Weights of a small transformer language model: MLP 384 squared ReLU, 4992 steps.
Each number is 500 + 50 x the weight over its row's rms, rounded and kept within 0 to 999. Layers, rows and columns count from 0. Numbers have three digits each. The size before them is the row's rms in percent of the matrix's.

# layer 7 attention key, 96x96, rms 0.0988, rows 0-95, columns 0-95
068:424441447515477405516440472521585563501555458471521496603529475544495449455482501467452530430522421501478615508457424532420553518576478408629506532486485521358474514490497515525468544508470536522474434502515514427458503540491494518472510521498501595440562606556430450540519477500425504573
060:443498542504512703551478469463494412461468448538547563523487541531487492512513487453418474510550585547571427520511544523433451420551470514501515480501514450542491570490468421452464484544467426572527553451459494498488516509449566635559487612482448492564563486505492431521513534477433456453
076:452494547534534485451409506489587508486549574574452486472470539536473511487511502526465551596575521475514442522517565506445452446493584578458460464559440491421494637460564532507453528608375419496421538427493452463546506413478518561552418430468535470480484490524489503522550456445506522444
085:468535573456461562503472488502396453502433479526557501515516481501446603455462523442493421550552606491576414539441426552577453481388449520562564436466499516456498625486423534537523443465488510485595515503585567555538516452562537567520467526526515477506516501459505518619518473544466509515
081:452596445592599531488486528458542535494528547461512498528526544498494439518530479616433537470426427568502603481588447585485503510541573442480449482482413504431535446545503567472438548514493548539592449511421458453431496473508496471573383480476448544523484565569453444457537531481484502543
079:482547540455513567543515456471439448518387455542484541454443479464544502540467480597517521520475455509509512478494507508532421446428575543453511520518487466466450600482497562435401411533433528514431549505569498659483495452502588500415584452470567544510415475526486544531536404501488460438
087:498585533493559522424586518503472460463499482512404556550590538534438475581522511548446450523466536462499489487528534500505538525501460545459483615482568502601552416467404540596521566524454531587467515447529367557550481489557501513437462582438439451461525537495478444468497437420507450483
103:558479459517525550506534500564534542486589534422466540545401649440412432502538476494522548458453453442427464477572467497508495512561464485485503523564414510367507479427542566535470575498576433465517383510521444508530424536480496472525463486468538599476485585535539511468464435491471489522
087:473539439488369496442548523577520427502468500509531614506471512481381530539590568488531483451556474430540412440441398504589518454448468437563555561483461482514439549431536440527529492446465486468546551477527484512544529503592505622549483458556501527489480539464491567559432480498499465538
102:547508390466446557505547437602488567514510457526535606478336556545455524504531598440523473527518524522455441494467444447544479432479444489523528416489413491485548537415537484476549468457502543445559490559520441480488467589484477510514474521547491533462547511499509635456455493536391481531
122:583482566449480488518474556524521377544466464519505483494372495513498489469533532473530507409603456488467551483513512475435483499439498464452394501539469500495436472501455512465584516484513468507479509532489552462536523530560482440571465457592673429544566534514518491489512512593390614489
110:527508570507481489475495468493511488530511471430524586479532556597549571489461583556591503577507408537562530389462451582418488558479470515454470467502547553560512427563495456421517474525488480415537495470488464493568422599494592555630453520435427464463520532547505530450457557498482516474
114:414463573512420437573468445447500461404461443598445446539490465504489398503404469472433579501597513554523499484538494431447508495495465490540546566485536465467578535549612529524519477510471569425520463559572544464528500509528529542541469539576522531506507461538522423370484510532564445464
120:524566599518430503529517524540480483450543529517516483550447489422478440569493420437491453491537564526507515508585546451411457448473472436500428543514447541431496525518447583510517442426521478579384517418579480472521509598574477550503484476512525606497478539526591450481633440518456491519
120:547546477465489442469502587475490488541472533578498463457422447531494472473506551464525492494550391402473576445482523561433555480484552541500484477533543502467462497507443579514480443585465520491470568535481575406625502392437450502514489495492555431504525424545528533436406436524528536640
128:496463527546463518532550449500468514557521546550534529518554481536449417536561607460421514439547588490580419419467458498535532459453559490512483519390475474431524485494522565503556554456479502588451471511556456566417499462412493578508514572465588498369428471518477455446551436457534468539
117:586535423475418506517484585535486528486520498399500484532614493629474481539498560554379468564482560452482463578554515454479493494522501549486454447520446538513520532455561467540479510540456570560520449542450511469445487438556555487444478508552561555465402524468494612565472557441578564512
121:569486561560518540540482466548409497513511446497559571464359470517484508556512615518480479554460464517528454403485494559612495519482479495532564459496497541458556462486536530472556604545479493538487530591547512501520528450503545525416440550428390470382526480523541484402494472474489561579
134:486418431522531518422466526622540441509522473574476468416439432491498548536433629483566486468495439533438486500398514458614508477522497499502364493566566487484428519568615501488482579595545435529492489462555510518501555446505542497458478498468507518494499478542493561523585532499539468460
126:578473489508495466551516544476419574517568518538507485519547458515496420432572515470499471579536506572526489516494454568383584490522548553515521550459515465465458518483528431526493486467544480488501461575455379469491498509466673501499476502583511548481580418447553516503488506412553610401
134:465445547598530497505485361534489536487493495565495460534609489518514533481382457432515399496585509498497475513479515435483465499574503410530472555568388520495561541572623501545456448450466542459540456521549512482507442543495518536490576513493540424462485522583472480475507500466627520557
118:527531497468492548512468563526467536414508465439465586483450584602501494460495627630464538535518450471507469455540417548395493498406492492451558429506447500515460595437518500458563547598484526416464486537530523497490549526585499515523548571453438419455495509517533466507432539504435438511
125:635466453535601493538539473487428524484451500512555408451551494505517523504493512506482513498490458466504496653476673424440488500495483565483359505505500457488515532515518587532465490603448554513525430558515472564440508510532575444488476511593453525463494481584490550549475501488533497505
123:505549558470625434544444492482393483441496563461416461542517476497504399518545619557406526514538547522533490524511461420407497460490437570523547538496580489464506504456544581535449553513438472496532499482479451474496511498550612463502445464451500465475522575542487608429526481586451459460
135:470483452469466490482480561512476557513433612532506549442446508480509584518612455490512536469470461549527530501465508533539479484509543522513499602499638464498499589548504497464411468454467486501481440525460458481525489511524532509483470492574310521451533483476487465417528531550557385634
115:515573559432575469492515521576453427492494606502548516538347470480491535421477504494555508466458469464527499436530510572551551450446475527551585529517511472548430465519505513540541414485524493424471616518535485509493555602534533466561501520441398454485536542548425547451471498495444393438
121:434517398509615481553449482403497532450438475403425448519461506422539526500463537464423399490446564491537527649525539516545420552556484443500610588566429560522544546494465484509535562510481561541551480531512456508492484529473488461467496492528460507576528533477522544546446494540504454579
135:569487441555526524468543497485503456489450533485557446459410514466471492494474436474562502494551525524520478500498647568626551506442412510503507517489414535506539550509606540543563396564497596442471476425505508553518576505459576506507440496404506556490459486535510506521510503447563450366
113:452466484467463490480552575496569493504460499546513463460448470504462449530466427501539543404501466405512597462468556449495568531480520551519589567477550504525427472502469527511471490464487651360530556479512566477519533445403381523494574474454612546488483481559516482501474516542462413542
135:456549447503489432568489554430450472516569508537567519472432568393530540427494594469477439407571425406535508447577518562480478511515469544412469534465452515518459502476417518446569501641522458419527506474504472552502507510480493489494490508603428557565525481520528417535439481494550434471
116:460518576440452447511488454489439563466521394490463539508462532452509479568492535503439446490517519535554527467525351437467450463498546471534504551545573517595469526505528433490507506534424532523459462426543449508476481572527614522486533479475509561519507533472544641500574527498478457327
117:394503447435469494483487515529584494523524550454441467514486540434546541542532486464511453580492562511472473475595474516570415465495573571507586431514498527496622553400478425521526485578547574640434455451421511473551464487474512479494479486406500454482524545431498561531426527512440535522
071:518469478478444435528551557464438501616486450492490557467477409500555398524589521489525461467574498546448514521577426493542514581508481515593617485540526532537522497524476476494411511510656521418498431490461483407433477519497579491532535554503507433468435484425500542559442497529522451450
058:532563402428481517504463487457457459506485502554395588523438534540516519476510515531488558397507456553461403664510517537441510496483561444548551598500529439489499535512424471468482522542462559460466555557522393458497538549513509561569506505472590500493430446437435455431441496432493505478
078:535460424462585425542467493444569453448580447505486519533468451533531497453595565574464503455501474520459639503560506523474510513574593515498497539479620549515426440527463620440520493457470440502507498565395436502481505479459429418432421475506479526493548433492555501459509531502503568520
070:389457518511471459527565473582501431463465465518564497477557529552521472487507481443485427418548550470509469428503480479566588511468410500489421486512539434493481449507481554574546445476469550421497412454546469497552535466522515467438410401630527474521602571461559487622520521489469495531
076:513491563474520441409611484533431561506516474546466469516553483496448459497484479495451494474452600519524507496499541442482635437514551447507480547517515580480513475545491419564533472546622459533514539518473485519485529407632468553536552450573404566549446569604471519556472478535500497426
081:493519534480533536500429524492420466518452505582389473560536581489534514596436559583514478515552526476527528599479491550512498498470528481449518449530448561524392538459503472474446590480425485448466518596437473562452533455456472590451481484465509533588432429513648487534539436484552454485
066:521603414527491431517493501477500394463573557445529562554416484550602558500521512467444506512498514390559383479470489520528428536505468530463499512426513430503608453462597542510500523431564550543487453444573423445538559500469491404474466501512560513499474511449546531435534569515442500527
121:473497541440449458509556502473428627491529439563422360509558486498450435488480432566496447552466553569475488530535541466412538419531512419567525520551538526454490468515389468502514509550557524526506522502466449507525481440513490587499486474578384568413510524585503504537415439517550505499
098:510511364556497493491506414507539474427568455433488548477472484440575506418435538422549494554517522526506465497448550429495444446567482589499456504478439546547641475549535525515503510452536568534584510508551325521508487549470472533481512515484531540452518428560505598505488495542448520546
122:479449573435487408507549579485482631545471495544445382484595482537400470503465450529530490548460510513434499559523499481411610428497510429512521474551536486489432535523392438459441479534511444479476486538436527495476498450503498609517512467527410604488469526476489453493515465491595450458
095:568489494459471462451569432517529507463504394522487558507540525592405433501517609526464482489556470498510438433553462477464547496469478492553493539514513472540478463582499498490438532490458551393526552618420621505502542569529468472484485530473559456502546493466565567500374457482518635486
095:554566404516379534411537477506541511457489431478455484537514520507536541426592509524465470582435461457502528526513481466498412533476544566475573425453523487468525530469536362554496536462495432580509489488576494442499578448598465511524515547511616526552472500454505616509527522463448563536
106:544487542434460524486473480556540368497500526606472539510452555519484415642522535488513533450512407482532508414483474535577564451460463478559510523442517449518395439453482606503504487488599494492500531491548463528544565451441501543523561505401449534512480448493450406480492435459404487498
090:425466407482490432469454514414499580445502474452458523488441517436548512524482576539431480552464515573496517591489537477521440461552479507413557520525538592449571523518488484450436542518408590514542464529539488519486451455537592580468519486500487564502526531430549635399422474484484427552
092:529539581491548548535447532488475408454450519509531517478533571544452428438580450510485513473538576483559515436478385524479554470431501482538517497517585569475466428475440473466479475401507425556480489519476470545534575548520588476578513464490398368561575530505509449505523515562415480584
105:440424409491511495492451457527578491526451524436533475489516473427499565510495545436499566473511515560520544537476466461596459466498526525528473505577548429561576503507546409498409548468474575570511474457492497542382515538530513451563505535540420516604503569445393508569527614531493396497
103:476597454394467464536538567550502490492526366481355524505440528490543501536506580585451500515469476494502521488512494401380497444495501529533543543463571552486400452467467432463563528547483472470515472495531507481524467468536509459512533518509568508573560553447563589539569458526384446506
100:494494462369519526500457586560536447481514452509457444494441504521477434567495479551512489483537418575490615516504536520480498422472621488544466560551574543516494469546342521508477497466561449543475545459486474496531575522456476433589518460489554493500566518529491436463549555519351491533
093:477492476554500476586475400524560428503523513566460523554599457462573463511401442398490519487494592575496446528449443432505481492504538498494505598497496515498448531496625508525458462476495542534489453450517490515468438550586525561477540511471538600562421469517522491537597561544530469368
092:472523546454467453421536530441573527501565411432459616503473523444516442615469529479551473511389486596484532478490434442518438522552480506522512541465471586470550463551463454427461487541569472603522482401477446424540477485505468545552544498452499569469533526422521569539557486584440508533
101:468491459469415527487442560441479565530475521549532598520455526535508486610591616495495518565500424515519445368441492581515503516478487483518501512477535380507531511498495533484474498566420536495541561556500533465554460430469514461587451548531417498519454474466456498434437461520553395604
097:531488500586537473465446434427509468501545482535554504513590464505513537452463493432515409501496466539517418468490494516440437487516485505483438487514428507432516485544542512526503465441506457533502473500548424517611416490575540573431479479547623419461453478499519451530580425460605654582
094:577576495514471466508549642537451377452512452445477499476449512551521506393591515509539552525446505404527536509499559570494477485451508561504530422512555499545471534461398427498599471550593435475503465450465460431488574502508555465527422469524474497503568527445573499522531592520468530466
095:522495532440470462522497461392446520546480484448482530540442472418550428543505531469513426467438478553484571616532465440464468457528574588451462579500547523494481547514447494462516465594489506498506506441481408524566451547578509530463591427500572604511501499523540621480545504524429395537
110:488460520416476506443509532541505544455514427478500599435594505484487514395561430565542555563499554466430423429469540468447511436463555538532570501447547434456500455508453476509438510445556413563576475541505481465550465492496452475616486559556380476540583495484467485544462453531468570560
097:470529406511497485455511472492591532502569445343530557564521507514508526511427403373562527466434523553514602555570452482532439498495502489450473492510459566554530546436461424490549487526523518463509503359544444538505492543487484440530579479511584549477445502495458582531464540498562461470
099:492573540545583547523548441514436516476510488472483520547406533536515510585512518530519481441563445428543547496559475515461513508463407468427556484458375607552559518434426472513583494496483523405486516501630540508488525518494499355482538495476439434429541535484522558510520459470478409457
093:507470567629502514499469521559436487507495434439534430505618473546445504446464442544450509444501571496399502559491454441457472501507478439492466470542517506515546436502486405524395502433455432506524453496431535553478546476568583536470505493570504429494471506513494534540573573523612500637
098:514473441523418434519464499461448541537441532648542523448409479481478496484542431463471541549507546528518434607503617537530476457514550502480463527518495481358519479538480537536518447487436467593461465473468440451544420446484517636453491527541554559520535418488468473466559495453551510441
090:533520590564478455521437526584504425453438455472559517517542544486536524397479491487487493453571504569516576463512536523420529480438426559482454466461494535585493485435451410496488500437490419406479469597539483591466549593514503460588437500569481509566595575493503511602521500485453537492
086:429569432414480491461528488423546543507478526519492533449448483514505581416558424416563538535408582464486457556483555547590385524462540525442568459495513475460517477532416482489493505542507511518485535439435489474489463408515336514500520555494453489494502462446449507443464464500470452621
092:497490617518438533509468471537419468480455576590547564540487569511493445589537485501464495462520438536483545417556394425411489511506535422480469525485556498469450510491579513440478402517450370476440474516570520464412506519460487464531478550552448502596534537485540432494570524556455433483
070:527523471522428475518448490517399457595518469470550491444447401618454472502480614503475436491515427560480534460539515573554627516439454475461475531458424544488494476552421502489469490572525481444583554430540460520549499404497568446458491417478499469456481519559434530492591440506516520546
099:520485459602475567458507425543470500455436480482519457412504590492536438513404468455406578422454574486393540536471589559484563448503451516541534510461519472449525486468492529481513431593504484518474511471434520450410548474524466450483527528537494610478441561521582538402409457464524536484
110:491559548438515508543446560493559549467536450475437514564530434469482598497618429539614531586509477463549395456538498418509507483460559479535487465516469518564471498482558465580457462506502571523528480624479407539581475461473511563551549466470523428481462393470558441543537542517449472502
066:552479578506437385590474547514461491492544465564506484548440480510548439510526549575554503438534488554444487453466390548495576475489428406399499430522475497474536467610463540475480583426519481505534535445493492497544508533536547472598439487486547451554536427528553470479623563512553526449
131:501500428547503567429524448560415504567507546451610502524473569426479404515420528465402523413471563462515541504532522637489527504524470508455507500462504515497575471579482488430542499493509388495429490425535555532465522519542564465460407533509474495462564615547472544488523436579500525506
072:445560459493542575496541428559430499497508520455521528517448449471477548443390566503433501407499503473537452427485494490526493573496525508626522515511563470534614555557474528445476397471529511400482482495591460541475522547484520450434513529608412566477426540575520521548474509587527554470
091:494494458545487516502532391485429502450531519498521508516464597517473480501372625466351585453457549507479487527542479524490474531526477541436517534468529517538589488548576502524511400467456470499433481502517596571473483549568513411390558504493409525517452571517442541492468439542483526451
098:541532428464504558459509435548470434534476468489554599460406472491540538440465534505476563351503583443603494461519534552466522511471512550498551534478520523518643443616502514449583485468503460423512525437568473574555470516557474424503466525462537475478543542510521590498484487565425502480
082:507484625468517501658532505485482541465531609495516367538574525501422486487477470615527485543492495523511487475479517474491580475528506437538529575542511552495437541508500463506457440565524571535468426513509591432518494468477555487570539518555443546485425491538496329503474517462530499482
119:473495400536460499386454473574554464542497480443545560486409507496558454515470555446419562357489543470510468449485514538484483550452479547491464496495467500558629445594533493510584506456534468453478546474514497564460496544565428460502472540415529437512535501510482624486457543581423545513
057:446576485514470519494496458493544408569551524462585553443408482500563504522559577386496449513515467486500502487475459603499507496390427525501479457529533428557543408493467471546495500486490442555552535482534427507499459487458406493568417544477554438474500529454579617596554530560448448487
160:510504565436586471572484579477521541429538555456462445535558529506415485530604429636608481590511440540516527469564420492539458481546530459518491488491457492417390507426433485501542505555487518525520516475529500470519494461462602539499514473507446516551434512484520347525540488493561469485
082:488474479552562490495479508527514537467479379549552492537529573515515431502472672533526446508473532533519456549461589422447410605552561531572423556477569559374478484441449518521468521521459527522493419518501477461549542453480423526455540485514499582532499522517501456578505615494475500510
081:444529510530501465535480435500498490540525527474480519488472428598554566417419500502432550407577488497526589457526488486533524494516470477452488558507511520443448478499410494522535542608489569515457550532340527519498481538502442494398533596576377540547537417524484521534503460536586550445
081:545523534490412492557423489577518503490515466506467489481533463432502541435399496481498650475423458547474559567503518435447547563454578465501468490538563436493516466508451499580509561489514468563381504508499588474514582395491442418491574505521507528468497420370490538427487516489467529503
092:537487518473479620476500531601481466511451532574490488506550458450382468488472448502428480477431481542499510472572539538523569505546532418463431528575506492518557426496424447517520514487542573553422449443507466488561449498563644542472403474486473542508521565457433525448400560523494427550
098:411437502477542429387557498499563463513517483474569479492524488477500441546446406495518531386576540564497555416550533571471549505492603486524459500571524557485529498560440463445430540489520407419435504452518556551422442500528532514474485453509518450473604474394536568488571501500509539559
093:418470387446584461437485501565468507492569485473467475469556553449430502526533540524494459572478542586596452512487611469529554566519496489507453481550572448440554523459588518556523506439454471539538416495521337506489526470492595534492486479465543567480534520482464464497507518397459417483
083:458512474458499554449517481636493494467601502610539426493491608459446390512444492498499500454551511595544515411473521467528563569492598492470494520486457464419470516462554511526454532426467482500424438461543479434482517420490522462492436457605434514501499573554449429442503536457504533440
092:486407549521456539489521468466449480560474500561531425463537507561536449493421570391501496570436444629422509481496585568517491495477494443483443548532623507459528502408499517415398505553488531492512420507466516527561544572462534545469514502486611605487488513463563455535467471433511504482
088:516508595552471537566565460518479483498524504562481456498475500612528511549484565572414521444450568497466424536499551473448625480481468505425543540453518483480468494474430438539446490524485540534485483481376539501482485621525395413523509541518522589532490575566437419523454432510567538557
088:473519497397499454575498473521528523499576495485462534515493547532543572516554456593509551543565562473585522493531582461417430453564514572366443499480505430431396520487533543508506446447471472551509499520488345522447489528481547551516534532482513549535573483548544455478523494390455425547
092:462431528516495481481573436496496511440507492571498398434491473582532489538390536471479464492443514577484521569480564415501524580483563498489531583576527565499530528427554518532392466568484542481426434525463586380495540524485449423529466518526585586451457463444521426526431514520459496481
092:491608525512515474484424492446506434444372562421431491556540461452577515558543534454522563431514407527455440444550463487508510543477471555494469451523412426577473469497415505563530485446453461541436596527615487474532423471472475495494494460509519459508444529516590554544474470531399510477
096:492465513558536657464541411538496474455524489553526532469493395580477531482589388527585535488481529471450514496500580515489459576497518475476524457527483542601454512543568504536507418460499511454535429542503550427551583511444529531513543519508462490475455386483607405540438455536529474525
092:477514544577529570554468575465576523506470590513548483578408533473537464472482535445482613540402486487426605492487526539568466447476492514474461484450464498407566481526463466526531547511508547512369499506538604482490474576489379538542520522490514420510417539512488479445527438537499548411
073:591476563511426477527626566517442491526461444620522447452437528538473446494490545526575556529542557546457573492434470450445522507528469521456469555530565539497431479536510540477418508505546531491448470571442503495477604420481492505475499395494436483500435474418443443536500438541627538517
096:413487457520451429479569534506593543524533478424534490477569567456533537472499521460453540437419411487443449576475406470533573467518430472482495545499422520499500550480505448577444468454495524506545465512482563468520510431482579487526425602558308521451472494475491552477475444440540512509
082:421495457466623438439484488523500520425525592460504526506512496598503494494502529515538589554490438586470539469566445514475434399566512524459422567498444615478429485509521474442520374464462546453495483505432429452529488570426513535424461546596466497489502577515453473460480442452504486520
093:461462474471576387500483466458547557558479522490444582530476470512545584532495518525526579479531557493468455578443505489450496457476494535507505474549467558537425527473512527526496542569606482484484562485454434642546369496534551477474527523497459470497524404571466628549547403438536546534
088:537591492465558365435559488494436456482519593475523517512519494514509502544536568392534553428575564545522526544488497454430436458488431517521501584457388582459414482431420484494481519553464502538476524518541559445464517471540558487416475466543541493562501519416471542499443456515387554496
078:497517493517545550458519522468553462467473495446496599488438482524511536473569417463559572509510489394471456532582447453554502472465475528502551458414395365509489555538557502571520453547534496519487575479502571437454532441449479450530456471425415416520534513433633481417459519502499572526